Weights of a small GPT-style language model, trained from scratch on English Wikipedia: width 128, vocabulary 8192.
Each number is 50 + 15 x the weight over its row's rms, rounded and kept within 0 to 99. Layers, rows and columns count from 0. The size before them is the row's rms in percent of the matrix's.

# layer 14 MLP down (transposed), 1024x128, rms 0.0809, rows 99-126, columns 0-127
143:21 64 39 58 40 64 61 35 14 53 86 55 58 58 31 46 55 77 47 22 77 68 51 48 44 49 43 49 49 25 39 64 49 62 42 71 38 43 49 29 59 35 28 42 32 55 50 51 36 48 99 65 62 41 49 34 39 43 56 61 47 25 65 38 32 41 63 51 38 63 57 45 63 34 32 62 75 56 57 44 34 30 57 55 57 21 34 87 26 21 50 39 72 63 49 52 39 46 49 51 42 41 50 59 64 68 63 67 50 47 46 72 60 70 51 59 52 57 29 34 37 64 51 50 37 49 58 47
091:47 60 31 47 25 56 66 61 42 39 45 48 35 42 64 59 69 99 48 32 62 54 57 38 34 47 62 38 20 76 93 46 53 64 61 22 36 52 58 61 75 50 44 38 57 42 49 40 48 24 68 77 57 54 31 42 85 69 50 37 54 56 53 25 52 40 52 27 35 61 38 39 60 61 38 49 52 43 54 26 66 32 47 51 62 77 18 60 43 45 50 47 46 65 43 66 41 38 73 48 56 43 41 21 41 53 57 55 47 36 64 43 32 45 35 63 74 64 41 50 31 59 67 68 54 59 39 48
087:56 50 46 56 85 55 81 39 68 63 48 09 23 26 49 56 42 53 48 72 77 56 49 51 39 79 57 44 45 47 62 50 70 49 67 45 51 62 13 55 40 47 39 46 50 54 76 53 37 58 30 35 49 34 44 37 78 49 74 18 57 01 80 47 43 49 56 43 65 33 49 59 62 76 50 37 70 59 46 27 68 45 43 55 49 40 45 40 76 45 72 37 36 63 48 61 32 61 61 25 66 39 29 40 54 61 49 73 64 65 26 60 43 46 45 39 56 67 47 48 45 61 50 38 46 39 41 45
077:60 48 29 42 22 38 51 45 64 70 45 57 62 43 66 40 46 35 48 58 31 25 44 23 44 44 66 72 39 58 53 27 53 44 49 37 31 58 27 31 71 49 46 80 42 53 34 43 59 60 23 54 61 42 41 48 34 41 24 68 57 23 47 70 62 76 56 34 59 45 61 31 30 76 32 36 31 49 56 47 53 56 49 64 61 72 50 47 63 47 60 56 64 63 69 53 34 55 63 38 47 81 70 71 38 61 40 43 61 51 06 66 56 47 18 68 56 48 75 87 71 27 40 47 53 43 39 61
089:59 39 33 50 39 72 39 64 78 53 63 35 38 42 40 48 66 62 50 60 46 72 60 49 57 56 49 22 58 77 35 45 52 34 48 49 49 64 52 49 52 63 43 42 26 65 71 60 36 47 61 43 44 21 67 54 63 70 54 47 78 32 36 53 34 45 71 47 44 55 39 63 33 92 53 60 50 65 55 26 41 39 47 39 41 27 37 44 81 88 47 57 38 63 46 51 28 25 85 15 61 49 42 39 40 40 33 69 30 30 42 65 44 55 32 39 71 29 62 61 53 58 48 55 69 35 73 25
056:29 30 65 44 44 52 80 19 56 52 51 21 54 63 94 55 48 44 58 18 66 50 56 35 30 59 74 44 57 56 30 51 55 39 50 48 22 60 57 57 54 56 37 65 39 82 48 51 55 53 35 71 49 41 55 41 39 39 23 55 51 33 56 53 31 40 34 63 45 51 47 64 60 75 84 62 55 43 69 76 59 30 60 65 28 54 41 46 47 61 35 47 49 70 35 70 38 43 39 25 75 70 58 55 21 47 53 48 50 55 66 69 65 45 18 50 30 53 52 40 65 49 81 29 46 39 57 32
040:78 24 83 65 58 46 58 40 54 54 47 65 62 63 65 46 43 47 79 37 78 52 42 39 58 30 75 48 52 37 25 48 51 26 62 57 32 70 33 41 42 74 41 73 34 45 54 67 40 23 36 52 65 56 47 57 45 54 36 64 44 17 61 47 25 20 32 63 53 68 51 59 59 66 81 38 40 70 43 64 21 60 56 70 32 70 53 58 44 73 54 50 53 22 20 51 54 59 48 21 34 47 54 57 34 24 51 53 43 69 28 41 74 52 61 56 46 53 39 60 49 45 72 56 46 26 52 46
010:44 40 27 32 31 53 57 72 24 61 44 42 52 50 54 72 28 59 40 00 56 60 61 52 74 33 60 24 46 58 64 56 61 57 36 32 66 42 39 65 59 48 45 66 69 64 36 54 47 63 20 36 48 60 68 23 57 45 90 32 55 59 22 49 71 45 51 21 62 45 47 61 59 45 41 57 35 38 57 36 40 38 44 44 52 21 56 37 65 59 53 56 44 59 58 68 53 55 53 99 64 59 55 54 60 66 62 52 47 33 52 32 33 47 58 34 67 30 70 54 46 60 26 46 65 48 44 54
094:60 66 41 57 49 66 73 79 65 32 62 52 42 32 46 39 41 57 53 07 55 41 84 45 65 51 52 36 60 59 49 42 73 64 60 44 48 41 56 46 41 48 35 26 28 41 44 59 67 60 67 55 29 37 31 57 46 76 44 34 53 80 61 37 58 30 52 45 62 63 36 52 46 61 67 61 50 59 44 37 22 50 48 22 35 67 25 69 58 75 68 35 41 16 55 61 61 46 47 32 72 60 54 36 26 29 36 38 31 48 64 74 47 51 32 68 62 52 51 34 75 31 64 67 35 19 48 60
137:56 64 51 47 86 47 54 77 52 28 31 83 68 56 51 36 49 42 23 30 47 42 63 41 41 40 24 38 52 46 66 64 51 53 59 20 49 48 36 42 65 58 45 50 59 67 54 62 50 40 71 61 56 55 63 54 63 56 25 58 49 49 70 13 86 47 44 37 58 50 72 58 66 35 58 46 52 23 61 47 61 72 42 44 38 57 62 54 57 58 58 48 45 24 18 84 57 25 47 66 61 32 56 39 46 44 42 37 30 29 58 77 49 19 58 55 40 45 42 69 24 36 66 72 44 55 23 63
075:43 48 69 60 32 79 38 44 74 48 55 50 71 48 43 35 60 20 40 51 70 46 39 61 41 75 70 43 54 66 69 50 33 31 10 39 83 41 41 34 74 50 50 66 31 11 30 36 73 28 55 52 62 49 59 58 12 62 59 44 50 51 52 51 64 67 38 58 70 61 52 64 66 21 44 58 65 74 51 56 37 53 42 55 42 62 22 41 72 58 46 52 50 44 48 16 55 54 46 61 44 61 48 49 48 63 48 67 46 47 71 39 76 70 18 45 52 27 31 67 41 43 34 55 47 41 41 47
132:54 61 60 82 47 30 63 58 37 52 52 48 51 52 57 61 54 51 72 30 82 40 49 56 58 71 49 52 46 43 62 35 60 50 25 58 60 57 73 45 46 51 67 48 38 49 50 32 70 28 68 46 50 48 56 62 46 52 57 43 56 40 47 46 45 82 57 37 62 60 67 60 55 66 53 63 51 42 38 41 58 13 40 59 69 47 50 87 42 37 68 29 67 34 30 51 44 40 59 20 81 36 46 41 15 45 25 32 63 51 17 52 35 21 05 71 24 45 41 63 57 63 24 50 54 39 45 62
071:68 49 57 60 37 49 51 36 52 35 98 49 36 35 63 44 46 57 46 43 72 33 25 70 51 44 62 61 49 63 62 51 69 30 54 39 33 19 57 75 49 60 46 42 42 16 38 57 67 45 29 57 41 16 73 35 43 59 52 56 82 22 47 72 28 54 49 60 50 65 46 62 52 42 46 28 49 60 49 32 49 51 73 52 44 39 46 42 49 49 35 58 44 64 50 63 50 51 74 39 63 60 48 80 41 41 35 47 41 52 16 70 58 26 67 39 27 37 87 57 59 53 47 43 66 43 78 80
135:48 42 56 72 66 65 48 43 37 62 25 62 63 27 33 73 34 71 39 70 64 59 68 30 23 40 55 28 44 46 61 40 49 52 53 30 67 46 57 32 21 53 60 14 42 31 60 44 52 21 61 40 60 45 41 45 34 30 65 48 66 71 44 76 40 69 05 50 45 50 41 40 59 69 54 41 41 53 56 63 75 55 65 62 71 65 41 58 47 40 74 61 57 47 60 27 83 59 50 57 51 33 48 83 48 44 46 45 62 54 47 73 49 67 43 54 46 47 48 42 29 45 41 78 48 25 22 69
092:43 52 79 43 86 43 49 18 54 44 27 66 76 59 40 61 38 49 52 00 17 78 54 67 51 20 50 63 53 67 44 37 67 27 42 57 55 44 44 37 47 58 32 47 54 39 33 63 35 59 29 64 39 44 44 83 63 44 48 37 49 44 76 58 49 38 25 35 43 57 62 55 56 58 39 28 37 46 65 39 56 41 66 51 59 53 55 65 39 23 45 44 32 50 61 60 62 52 81 32 65 37 69 40 31 46 50 53 32 56 37 65 37 37 76 56 53 62 60 73 67 64 51 40 53 47 38 70
102:25 51 87 59 62 63 33 47 45 51 28 38 62 42 52 41 49 39 42 70 55 73 68 31 36 27 62 59 29 47 50 37 50 32 56 40 62 54 66 30 65 62 38 42 55 35 41 80 28 55 34 42 49 59 50 54 31 48 64 45 47 37 84 37 14 45 50 50 50 68 41 44 59 66 49 40 45 36 80 60 59 48 54 31 69 31 54 58 17 65 67 58 69 69 19 63 56 60 66 18 92 63 61 44 39 47 42 43 47 54 16 65 65 39 26 56 43 41 54 53 43 46 65 58 68 61 57 66
084:30 54 49 49 50 43 74 36 72 42 69 33 56 54 57 44 40 37 48 71 11 60 37 46 42 43 50 50 29 68 67 71 59 57 42 50 49 45 77 66 59 45 37 35 62 58 51 43 55 36 00 36 53 49 26 54 99 41 60 63 65 26 61 45 39 28 53 45 49 41 54 29 61 66 64 24 58 60 53 42 62 50 43 61 56 56 70 33 55 37 70 55 35 57 62 39 42 53 32 18 63 26 44 62 55 58 66 66 38 67 28 84 56 26 57 49 34 39 68 46 58 63 46 50 46 76 55 61
081:63 60 39 22 56 52 51 58 30 56 27 60 39 40 46 39 51 44 52 11 53 39 61 45 59 36 73 30 61 54 04 59 66 71 42 60 41 63 59 67 40 48 59 44 51 49 45 57 38 72 40 42 35 61 83 40 67 24 44 56 61 42 59 15 47 56 52 64 51 44 49 35 56 51 54 60 46 55 35 30 13 39 87 73 50 51 45 59 62 48 46 18 78 48 28 49 24 27 70 56 41 48 64 54 55 46 48 56 59 38 58 62 32 74 66 80 35 73 52 67 46 59 45 73 66 53 30 49
128:62 20 65 65 38 38 34 70 72 54 50 62 39 18 39 50 71 59 33 59 46 61 52 51 43 34 49 72 53 41 72 55 56 58 47 66 55 60 42 43 39 35 50 55 46 48 57 68 58 41 78 43 47 69 86 66 50 33 52 39 20 40 51 77 55 55 55 54 68 50 47 42 72 56 81 16 55 66 84 38 45 73 33 56 53 39 41 54 35 48 22 47 60 45 52 67 33 40 46 39 45 72 43 30 23 58 23 55 39 53 02 55 44 47 64 49 44 39 41 75 31 52 48 39 28 52 72 38
050:53 66 52 37 57 48 47 54 49 42 43 24 68 49 44 48 41 77 46 23 55 56 30 52 40 43 46 51 49 35 24 47 30 38 56 43 65 31 30 33 61 55 39 72 31 52 22 54 63 57 00 69 43 54 54 91 52 43 59 26 39 64 63 56 56 75 37 55 47 67 61 57 61 78 68 22 44 49 87 51 22 51 58 55 61 25 39 57 50 53 55 46 45 26 31 60 62 62 61 81 58 47 33 59 38 44 49 40 56 46 64 47 47 57 64 56 57 67 32 59 69 37 58 64 39 55 39 41
123:39 49 67 40 38 62 49 39 49 53 43 43 45 52 24 53 26 49 65 44 47 49 68 13 53 49 35 53 54 95 52 40 45 42 15 44 41 27 59 32 48 43 31 84 37 26 30 67 57 65 63 52 34 53 63 67 21 28 74 47 58 78 49 36 51 61 52 50 26 40 47 59 30 64 60 59 56 67 48 73 39 49 33 75 37 74 72 36 50 61 41 59 35 57 57 49 43 50 64 74 51 29 81 46 40 51 62 46 76 57 80 45 60 46 61 62 50 64 47 37 47 61 66 63 39 41 13 59
146:49 19 40 51 52 41 67 36 71 60 26 56 34 38 49 49 72 62 40 72 66 55 28 54 73 52 48 42 48 59 17 42 40 57 34 62 56 39 65 58 32 61 61 24 67 53 71 49 48 59 42 53 22 48 39 60 30 52 44 67 50 59 29 46 57 45 64 38 47 71 33 56 62 68 48 36 58 76 55 37 81 24 77 45 44 65 85 21 71 64 32 23 53 55 49 58 47 39 34 70 55 73 49 67 56 49 39 57 44 49 39 57 56 69 24 43 39 14 64 39 49 58 21 61 22 67 56 54
073:63 49 52 34 53 47 36 73 58 53 39 53 59 40 35 34 22 49 36 44 45 71 40 63 51 44 50 60 62 49 23 32 50 38 59 27 74 40 36 61 47 58 69 45 20 33 42 57 65 59 51 68 35 44 36 44 21 50 58 60 67 82 30 63 68 36 32 53 25 54 78 51 54 54 38 34 29 68 42 29 64 46 84 73 39 65 69 70 65 67 48 82 20 78 58 18 36 30 60 75 56 60 43 53 61 53 47 50 34 53 38 57 41 32 33 57 51 71 55 55 34 33 60 69 67 49 53 67
131:61 81 38 40 40 35 55 64 43 37 81 30 35 32 40 52 51 54 46 39 53 65 34 38 50 40 62 63 34 43 37 61 56 61 62 56 81 60 56 55 34 81 40 56 76 82 44 56 52 46 49 41 70 58 39 56 46 37 57 41 56 26 60 72 52 37 54 68 34 56 46 11 26 56 45 03 59 25 49 61 56 45 35 59 50 32 25 46 56 22 35 75 31 37 49 54 54 46 41 27 58 59 52 52 68 70 47 25 55 63 38 35 58 23 51 47 63 43 51 52 60 66 53 46 76 42 75 81
125:69 49 53 36 44 67 14 59 58 65 62 54 59 45 47 44 43 49 45 73 64 35 56 51 67 48 47 40 46 28 69 49 47 68 73 26 49 55 69 33 35 48 46 66 63 28 60 70 38 63 69 64 21 34 75 37 65 65 28 47 46 60 74 51 64 42 38 66 58 15 73 42 51 69 53 36 34 47 57 37 53 38 48 35 52 55 02 51 35 47 78 66 31 47 28 46 58 46 53 65 57 72 41 52 45 47 55 65 50 56 69 56 65 64 51 76 64 44 06 19 47 55 48 52 30 39 27 48
082:65 55 67 40 42 77 30 42 78 69 52 38 85 32 37 43 34 47 50 73 40 44 37 49 45 14 31 72 49 19 39 43 27 42 27 62 55 58 48 45 67 63 42 62 44 57 40 56 81 37 90 48 68 39 41 63 42 35 57 34 59 58 36 40 70 43 44 66 64 37 48 52 72 37 55 71 58 65 50 56 62 52 54 45 67 67 43 25 22 43 37 55 58 47 48 27 64 40 47 70 58 29 24 20 26 33 43 62 71 61 54 42 64 38 59 52 34 42 52 57 69 79 51 60 62 62 33 50
079:48 74 43 53 69 49 61 28 70 59 54 19 43 67 55 33 52 48 57 13 43 68 57 43 85 34 56 65 69 35 30 66 57 27 31 61 60 64 52 54 65 58 58 46 38 92 42 50 57 76 36 53 31 48 58 36 34 35 33 36 36 26 35 25 41 38 52 82 55 16 40 29 57 64 48 62 53 32 50 71 24 44 52 70 56 42 64 22 78 45 22 45 73 62 42 53 30 35 43 46 48 57 46 69 58 54 39 37 55 43 59 57 47 75 58 66 55 42 40 62 43 44 49 61 64 41 46 64
135:34 45 54 21 51 39 71 58 12 52 37 46 43 48 60 22 63 27 37 50 48 42 70 41 45 74 57 42 71 57 62 46 32 44 67 26 72 44 10 75 43 43 52 50 37 46 63 65 63 42 56 54 63 64 52 65 45 50 41 49 69 14 59 18 64 74 72 39 43 65 61 43 33 45 39 43 44 54 70 40 45 59 66 54 58 56 59 50 37 34 48 37 72 30 39 68 34 36 61 37 60 37 62 64 56 89 59 46 50 55 46 68 49 56 60 40 35 68 51 44 76 07 28 31 59 42 54 66
# layer 14 MLP up, 1024x128, rms 0.0954, rows 100-126, columns 0-127
099:62 53 66 28 47 10 57 43 29 49 80 66 71 41 42 42 31 32 71 59 24 41 86 56 57 33 50 58 55 31 34 62 69 42 48 28 56 49 37 41 10 42 43 72 53 44 51 44 46 74 48 59 66 45 50 81 46 27 68 55 57 62 55 78 43 47 20 62 66 41 52 30 30 73 63 59 58 45 55 53 56 50 42 57 47 30 62 41 41 41 73 37 63 43 50 34 71 67 52 66 37 39 59 52 46 27 35 43 63 63 50 39 37 40 68 58 36 73 83 55 54 47 52 55 18 73 36 57
096:54 51 40 39 49 29 47 52 60 66 40 59 61 71 48 46 82 44 54 34 23 49 57 51 44 49 69 59 57 65 39 58 52 34 69 47 52 17 66 49 35 53 52 69 50 82 52 49 57 46 44 52 32 70 60 49 46 54 31 59 09 77 59 59 54 73 42 68 59 09 66 37 59 50 68 51 49 26 14 35 45 39 51 45 46 20 67 52 62 47 52 48 70 26 87 39 46 50 59 59 61 79 57 62 34 36 54 68 48 36 38 56 61 70 45 38 19 59 75 25 54 40 53 67 25 50 53 58
085:56 64 52 41 76 43 37 58 68 37 39 55 35 45 51 63 35 43 54 74 70 72 56 60 69 47 45 42 42 59 34 91 54 37 76 38 71 55 43 65 71 60 60 09 46 48 45 66 55 52 62 54 43 56 55 44 58 35 52 21 23 43 58 46 38 50 45 37 41 62 41 54 47 49 45 53 77 45 59 36 56 45 62 35 47 65 35 25 52 48 75 35 25 38 15 62 38 73 07 42 34 57 31 44 30 53 54 41 46 55 56 35 33 60 74 46 34 52 46 32 30 56 79 40 34 77 59 22
090:77 77 73 60 64 43 71 26 51 38 44 62 72 57 39 64 38 42 60 73 39 45 62 43 53 60 58 41 23 51 58 35 43 55 30 25 29 12 62 40 63 44 63 43 43 67 51 44 34 69 60 40 59 41 27 56 53 44 77 34 59 66 38 49 40 73 51 55 32 56 14 52 34 49 45 66 64 39 42 57 40 58 65 45 59 15 40 43 58 41 47 42 40 25 50 27 78 69 69 43 46 37 60 58 61 44 60 58 18 47 18 36 56 59 69 56 56 68 45 61 72 58 68 56 41 63 17 66
071:54 64 28 66 31 73 32 51 60 57 53 77 81 33 19 64 45 52 47 50 42 48 75 64 57 45 60 62 55 57 53 46 41 28 43 26 72 36 36 36 44 46 52 52 62 63 64 35 59 21 49 20 44 47 41 42 37 41 59 31 68 63 60 54 62 54 66 41 35 26 73 33 40 32 29 56 45 78 54 45 44 50 31 37 50 40 70 52 26 39 61 45 18 42 45 06 38 57 51 55 55 49 48 71 79 71 60 55 42 50 60 45 30 67 69 21 73 69 49 70 39 52 38 62 57 55 25 57
049:41 82 36 26 17 36 55 62 57 48 61 47 42 38 41 69 26 52 33 30 46 27 49 65 38 49 60 53 44 45 79 67 65 51 51 32 70 37 39 65 66 25 65 30 53 79 61 42 54 49 48 48 44 40 63 44 38 37 65 29 44 74 57 40 67 71 72 62 48 35 49 54 62 35 28 67 49 57 40 21 34 51 50 38 45 37 58 27 64 16 56 59 34 68 79 48 34 43 44 87 69 42 48 27 77 85 49 45 54 29 62 66 36 64 62 39 53 60 57 45 43 53 42 46 59 51 51 28
011:59 61 40 42 59 47 23 14 62 31 65 53 49 52 31 55 48 35 71 84 22 61 28 65 31 59 44 70 40 50 37 54 44 52 39 51 31 32 53 44 43 51 49 45 32 36 53 39 51 48 64 64 41 38 52 58 61 67 17 61 52 42 54 51 55 72 44 50 15 40 40 33 41 63 43 44 54 49 44 65 75 34 55 51 54 74 20 86 43 33 48 19 76 37 34 43 35 45 45 17 32 30 61 35 35 08 40 56 55 51 58 57 48 43 50 50 22 60 34 27 58 44 56 52 24 57 33 39
102:65 51 76 45 53 42 48 18 53 61 44 55 86 51 56 66 35 69 85 56 36 64 56 40 53 41 80 45 73 43 55 48 44 48 36 41 66 39 57 51 25 36 43 47 59 36 45 67 45 52 50 71 57 58 44 40 52 36 36 67 59 63 33 82 51 57 46 43 48 56 20 51 40 59 63 41 28 49 64 43 74 49 73 45 67 26 57 74 37 40 81 63 49 49 58 36 57 42 62 43 05 30 32 62 67 32 41 66 58 43 36 42 41 40 50 32 88 54 30 50 41 68 74 26 33 65 39 55
127:16 28 41 50 54 31 55 37 49 37 57 64 45 55 44 34 41 33 67 60 29 56 37 49 52 36 32 69 38 65 70 73 48 28 44 24 31 40 49 53 32 68 56 30 51 62 48 64 86 62 45 24 31 59 81 56 51 59 60 51 51 68 65 66 50 35 58 47 35 59 71 57 51 39 46 60 69 39 38 13 64 44 72 38 55 28 57 53 61 59 56 34 57 56 55 41 73 31 07 58 48 61 47 65 58 63 67 75 62 69 45 81 41 49 53 64 44 70 39 60 33 65 44 62 35 78 46 25
089:64 34 35 55 83 36 88 32 80 41 54 57 35 57 53 34 57 69 56 35 57 58 77 36 62 59 64 69 40 37 42 32 46 63 49 22 24 65 56 47 28 25 55 38 95 60 49 36 38 46 48 57 39 70 52 18 69 42 33 69 45 27 59 45 68 56 48 20 25 57 49 45 55 44 58 38 54 41 51 62 28 53 39 57 64 47 61 51 53 49 71 32 37 39 31 65 42 37 60 51 60 49 61 37 48 37 37 64 54 78 61 50 40 45 81 63 47 65 69 76 52 35 44 27 56 72 36 37
116:74 62 69 53 30 43 26 62 42 63 39 45 70 77 83 64 31 51 71 71 65 57 56 43 44 34 72 63 47 57 69 69 43 47 36 44 51 56 25 60 73 53 39 48 48 87 53 43 32 55 51 74 44 59 80 27 63 76 65 63 22 55 58 40 59 74 42 51 42 55 52 25 39 23 36 56 79 28 67 57 37 54 44 44 38 40 43 20 58 70 41 44 49 46 55 44 50 50 46 80 40 45 46 32 43 62 55 57 43 61 28 26 34 42 52 59 34 53 63 25 25 28 45 55 33 50 29 44
086:64 61 67 43 89 17 43 62 50 59 43 51 79 58 67 55 36 29 63 40 43 63 48 39 64 52 68 57 56 44 80 29 15 31 44 47 59 42 49 56 58 22 68 60 33 45 59 55 41 67 45 57 48 84 19 33 77 71 68 56 42 60 53 60 30 60 38 81 48 43 28 41 22 68 59 68 74 15 42 35 52 59 54 18 55 60 55 49 56 44 68 45 34 57 56 60 48 49 44 30 48 44 44 41 80 54 53 57 47 35 53 50 45 72 51 62 48 45 31 41 45 62 64 29 22 52 48 39
125:46 56 46 47 28 23 36 59 57 42 56 72 49 85 67 17 53 31 61 42 40 58 55 52 54 61 41 60 54 60 39 41 65 36 65 61 40 62 39 71 84 33 54 50 79 81 45 51 78 57 44 54 55 63 72 66 57 62 52 46 43 41 39 26 46 49 27 53 61 55 46 48 36 34 65 73 61 55 35 58 46 53 48 48 49 54 62 28 56 75 63 17 42 27 51 59 37 37 43 48 65 30 44 25 56 78 29 59 24 42 39 41 46 56 77 32 60 49 44 34 54 58 86 10 53 71 69 51
098:56 55 17 48 19 63 53 14 47 50 78 52 48 17 38 51 61 40 41 63 72 35 76 55 78 66 68 58 42 21 46 54 54 54 44 45 79 54 38 40 47 46 35 42 59 56 59 38 58 67 37 31 51 72 66 29 23 77 51 46 59 44 44 41 58 67 72 55 46 45 29 28 41 43 55 60 47 41 18 43 58 79 43 60 45 72 29 65 53 53 35 71 44 70 42 59 65 57 45 57 49 38 43 25 63 37 50 85 49 65 33 48 32 45 55 46 48 32 43 13 47 56 64 56 22 47 51 57
101:71 50 24 42 72 45 51 58 63 40 63 61 50 62 64 41 52 37 48 70 19 49 56 41 71 73 75 57 68 28 53 63 44 61 57 44 50 28 21 65 71 27 61 73 63 72 34 63 41 56 55 49 54 22 55 19 43 41 38 60 51 64 31 46 52 55 47 51 51 40 61 43 45 50 46 30 59 37 70 71 46 28 47 51 38 05 82 28 42 32 59 60 53 49 51 27 27 60 53 55 54 31 62 60 41 87 68 75 24 74 38 41 42 56 63 47 49 74 39 23 45 49 34 53 51 42 46 53
091:65 64 41 72 47 44 21 62 61 71 37 63 45 65 84 79 60 56 41 42 64 46 65 72 48 67 34 39 61 36 49 51 31 19 64 58 08 48 35 60 45 26 49 58 35 33 50 30 45 53 40 48 46 53 53 36 50 59 41 40 17 57 26 74 54 52 70 26 61 63 52 40 43 28 29 25 45 58 44 70 63 34 42 49 36 52 61 52 54 24 34 64 55 31 65 62 59 43 52 47 54 66 58 56 35 70 64 21 66 29 34 26 51 63 69 57 41 56 53 74 72 25 51 61 67 51 70 64
092:49 48 40 53 59 56 51 56 46 51 43 12 55 44 58 61 59 11 63 74 32 38 38 83 65 35 43 27 32 50 88 57 54 84 51 31 45 43 45 61 49 33 50 55 85 48 63 36 37 24 49 37 79 43 38 52 47 79 44 45 53 52 45 63 55 66 73 53 47 75 37 55 37 49 51 73 47 48 41 50 53 55 49 09 52 63 61 32 61 49 52 67 33 29 40 38 81 47 44 22 49 50 54 49 31 63 57 54 30 86 46 55 44 67 59 53 33 31 28 40 46 54 53 24 33 46 48 46
121:49 76 53 34 62 33 42 50 61 50 52 66 46 65 52 35 31 35 52 47 71 53 34 35 46 61 52 34 48 38 64 50 58 41 33 42 55 35 40 46 62 75 53 34 59 49 27 53 67 43 44 44 83 25 20 32 70 66 20 87 41 62 37 57 52 59 69 60 43 59 32 59 35 30 22 62 66 36 52 72 39 49 85 47 65 51 43 32 63 59 66 60 29 51 63 31 67 25 47 51 33 38 52 63 70 57 99 75 45 50 47 52 35 52 44 46 35 58 49 54 43 38 40 34 73 53 30 60
062:60 27 53 39 18 66 44 35 48 52 64 72 38 67 62 50 47 30 51 36 65 24 76 52 61 55 52 38 35 46 54 51 36 46 37 60 16 64 46 58 46 33 64 25 53 72 70 52 61 61 55 27 41 46 49 54 43 49 41 66 40 47 49 37 47 51 48 33 34 34 43 36 66 27 47 78 79 23 14 36 61 55 68 61 36 62 45 65 77 69 79 60 40 34 76 42 44 40 62 68 35 65 45 35 63 58 49 70 37 39 70 37 38 56 50 20 53 47 65 47 25 66 33 17 61 63 39 57
123:44 59 45 62 44 33 41 63 82 64 49 49 46 32 46 66 26 72 41 71 68 59 78 75 65 71 47 22 59 43 48 40 76 59 77 68 63 55 38 17 63 52 64 23 41 60 49 71 70 42 44 78 64 39 78 47 46 38 40 42 35 68 50 77 49 49 48 45 39 45 25 44 51 54 54 30 58 25 33 69 51 15 59 49 44 42 44 51 61 50 60 45 72 45 81 44 51 52 52 74 52 65 42 55 55 17 62 32 46 71 36 38 27 50 30 45 33 42 52 54 37 73 47 50 40 51 25 63
133:60 57 40 50 38 26 33 58 61 47 43 64 68 38 48 55 44 63 62 52 39 57 71 54 64 62 28 45 57 44 52 50 25 46 47 55 29 51 39 49 41 62 27 19 67 53 50 37 49 53 45 37 26 87 43 59 56 63 44 41 55 51 60 69 61 36 60 60 39 18 46 36 36 63 72 83 43 39 35 54 58 54 45 57 31 54 30 59 68 42 60 70 47 39 44 74 61 66 23 76 25 40 47 54 30 23 76 92 41 60 51 47 34 54 48 71 42 64 73 54 23 56 59 36 50 82 17 30
084:27 81 66 41 53 42 63 49 56 51 86 30 43 32 86 45 61 60 73 53 50 55 69 56 43 54 48 61 63 43 51 57 42 43 49 58 15 39 60 55 36 42 53 36 60 59 57 47 15 47 56 53 74 43 62 38 72 41 67 44 32 27 51 39 30 51 43 36 55 40 60 54 25 33 59 60 78 33 62 74 69 28 33 22 82 70 39 51 64 60 59 16 77 35 48 48 60 62 38 41 29 50 47 60 33 38 32 50 35 53 62 41 38 59 63 57 28 36 27 30 47 64 46 36 45 30 64 36
128:79 64 42 46 61 60 53 41 57 38 81 41 69 46 49 38 03 34 61 54 52 43 69 70 42 77 73 50 31 61 60 51 49 52 48 58 37 40 39 48 18 56 42 85 58 68 74 34 42 51 33 53 62 63 36 37 56 45 49 86 38 57 52 45 41 51 43 92 24 53 56 38 63 50 48 49 61 41 72 32 44 33 47 69 68 36 49 27 44 67 32 53 76 43 41 31 62 53 33 53 35 45 44 60 35 53 54 75 36 34 46 43 50 63 66 52 20 80 54 62 19 42 54 54 63 47 33 55
119:52 29 56 57 63 52 63 68 60 36 55 28 37 56 32 53 64 59 55 62 32 39 81 53 28 48 48 21 58 73 55 39 67 49 49 64 44 46 40 59 46 70 63 63 26 82 45 47 28 75 34 38 57 33 54 52 58 34 42 64 30 50 47 55 62 66 26 22 58 50 36 32 32 46 56 62 77 61 29 83 66 53 60 45 25 62 64 50 71 58 26 40 27 34 57 47 49 45 65 62 38 54 82 38 32 54 33 76 62 58 58 67 44 52 33 18 17 69 68 72 55 40 63 51 50 65 44 48
093:42 50 59 37 83 36 69 57 61 20 56 61 35 57 30 57 64 66 66 44 43 58 65 62 56 87 70 60 55 59 53 63 63 60 76 48 42 51 45 54 42 40 52 37 76 62 31 50 32 80 49 63 59 51 47 30 43 42 38 58 37 73 42 41 36 50 37 54 28 29 74 38 33 77 26 42 29 12 48 55 40 61 47 57 36 44 18 41 66 41 55 69 36 64 62 48 63 53 35 28 57 58 68 53 37 24 51 25 08 58 51 60 36 57 57 53 51 44 52 52 25 33 54 34 56 59 80 57
087:35 32 32 38 46 49 48 58 43 41 51 55 61 25 31 55 61 61 56 80 54 26 50 68 33 51 29 47 43 78 86 17 55 68 65 25 52 36 42 54 22 51 35 44 61 47 54 42 56 36 45 33 53 72 73 59 66 48 59 71 67 72 52 58 57 63 53 39 40 62 39 39 40 23 59 69 58 60 61 43 31 44 50 63 47 43 42 50 59 57 93 55 15 51 52 36 53 68 41 36 48 36 46 48 61 51 75 57 31 81 65 29 45 56 52 27 31 46 24 21 36 68 40 25 35 60 56 55
120:52 34 36 36 52 55 61 54 72 61 77 63 40 65 38 48 34 66 34 71 25 27 50 48 40 58 48 70 32 47 81 69 62 53 33 49 38 68 45 30 36 68 50 42 34 44 37 63 80 57 27 46 62 56 36 61 37 61 53 68 68 86 36 79 54 36 37 72 50 64 55 38 49 70 38 67 64 55 38 18 82 50 56 43 55 51 50 60 37 40 40 48 33 39 62 54 62 24 21 67 30 65 75 42 41 32 46 41 69 37 43 56 58 62 48 58 56 71 34 59 19 29 34 41 38 70 45 38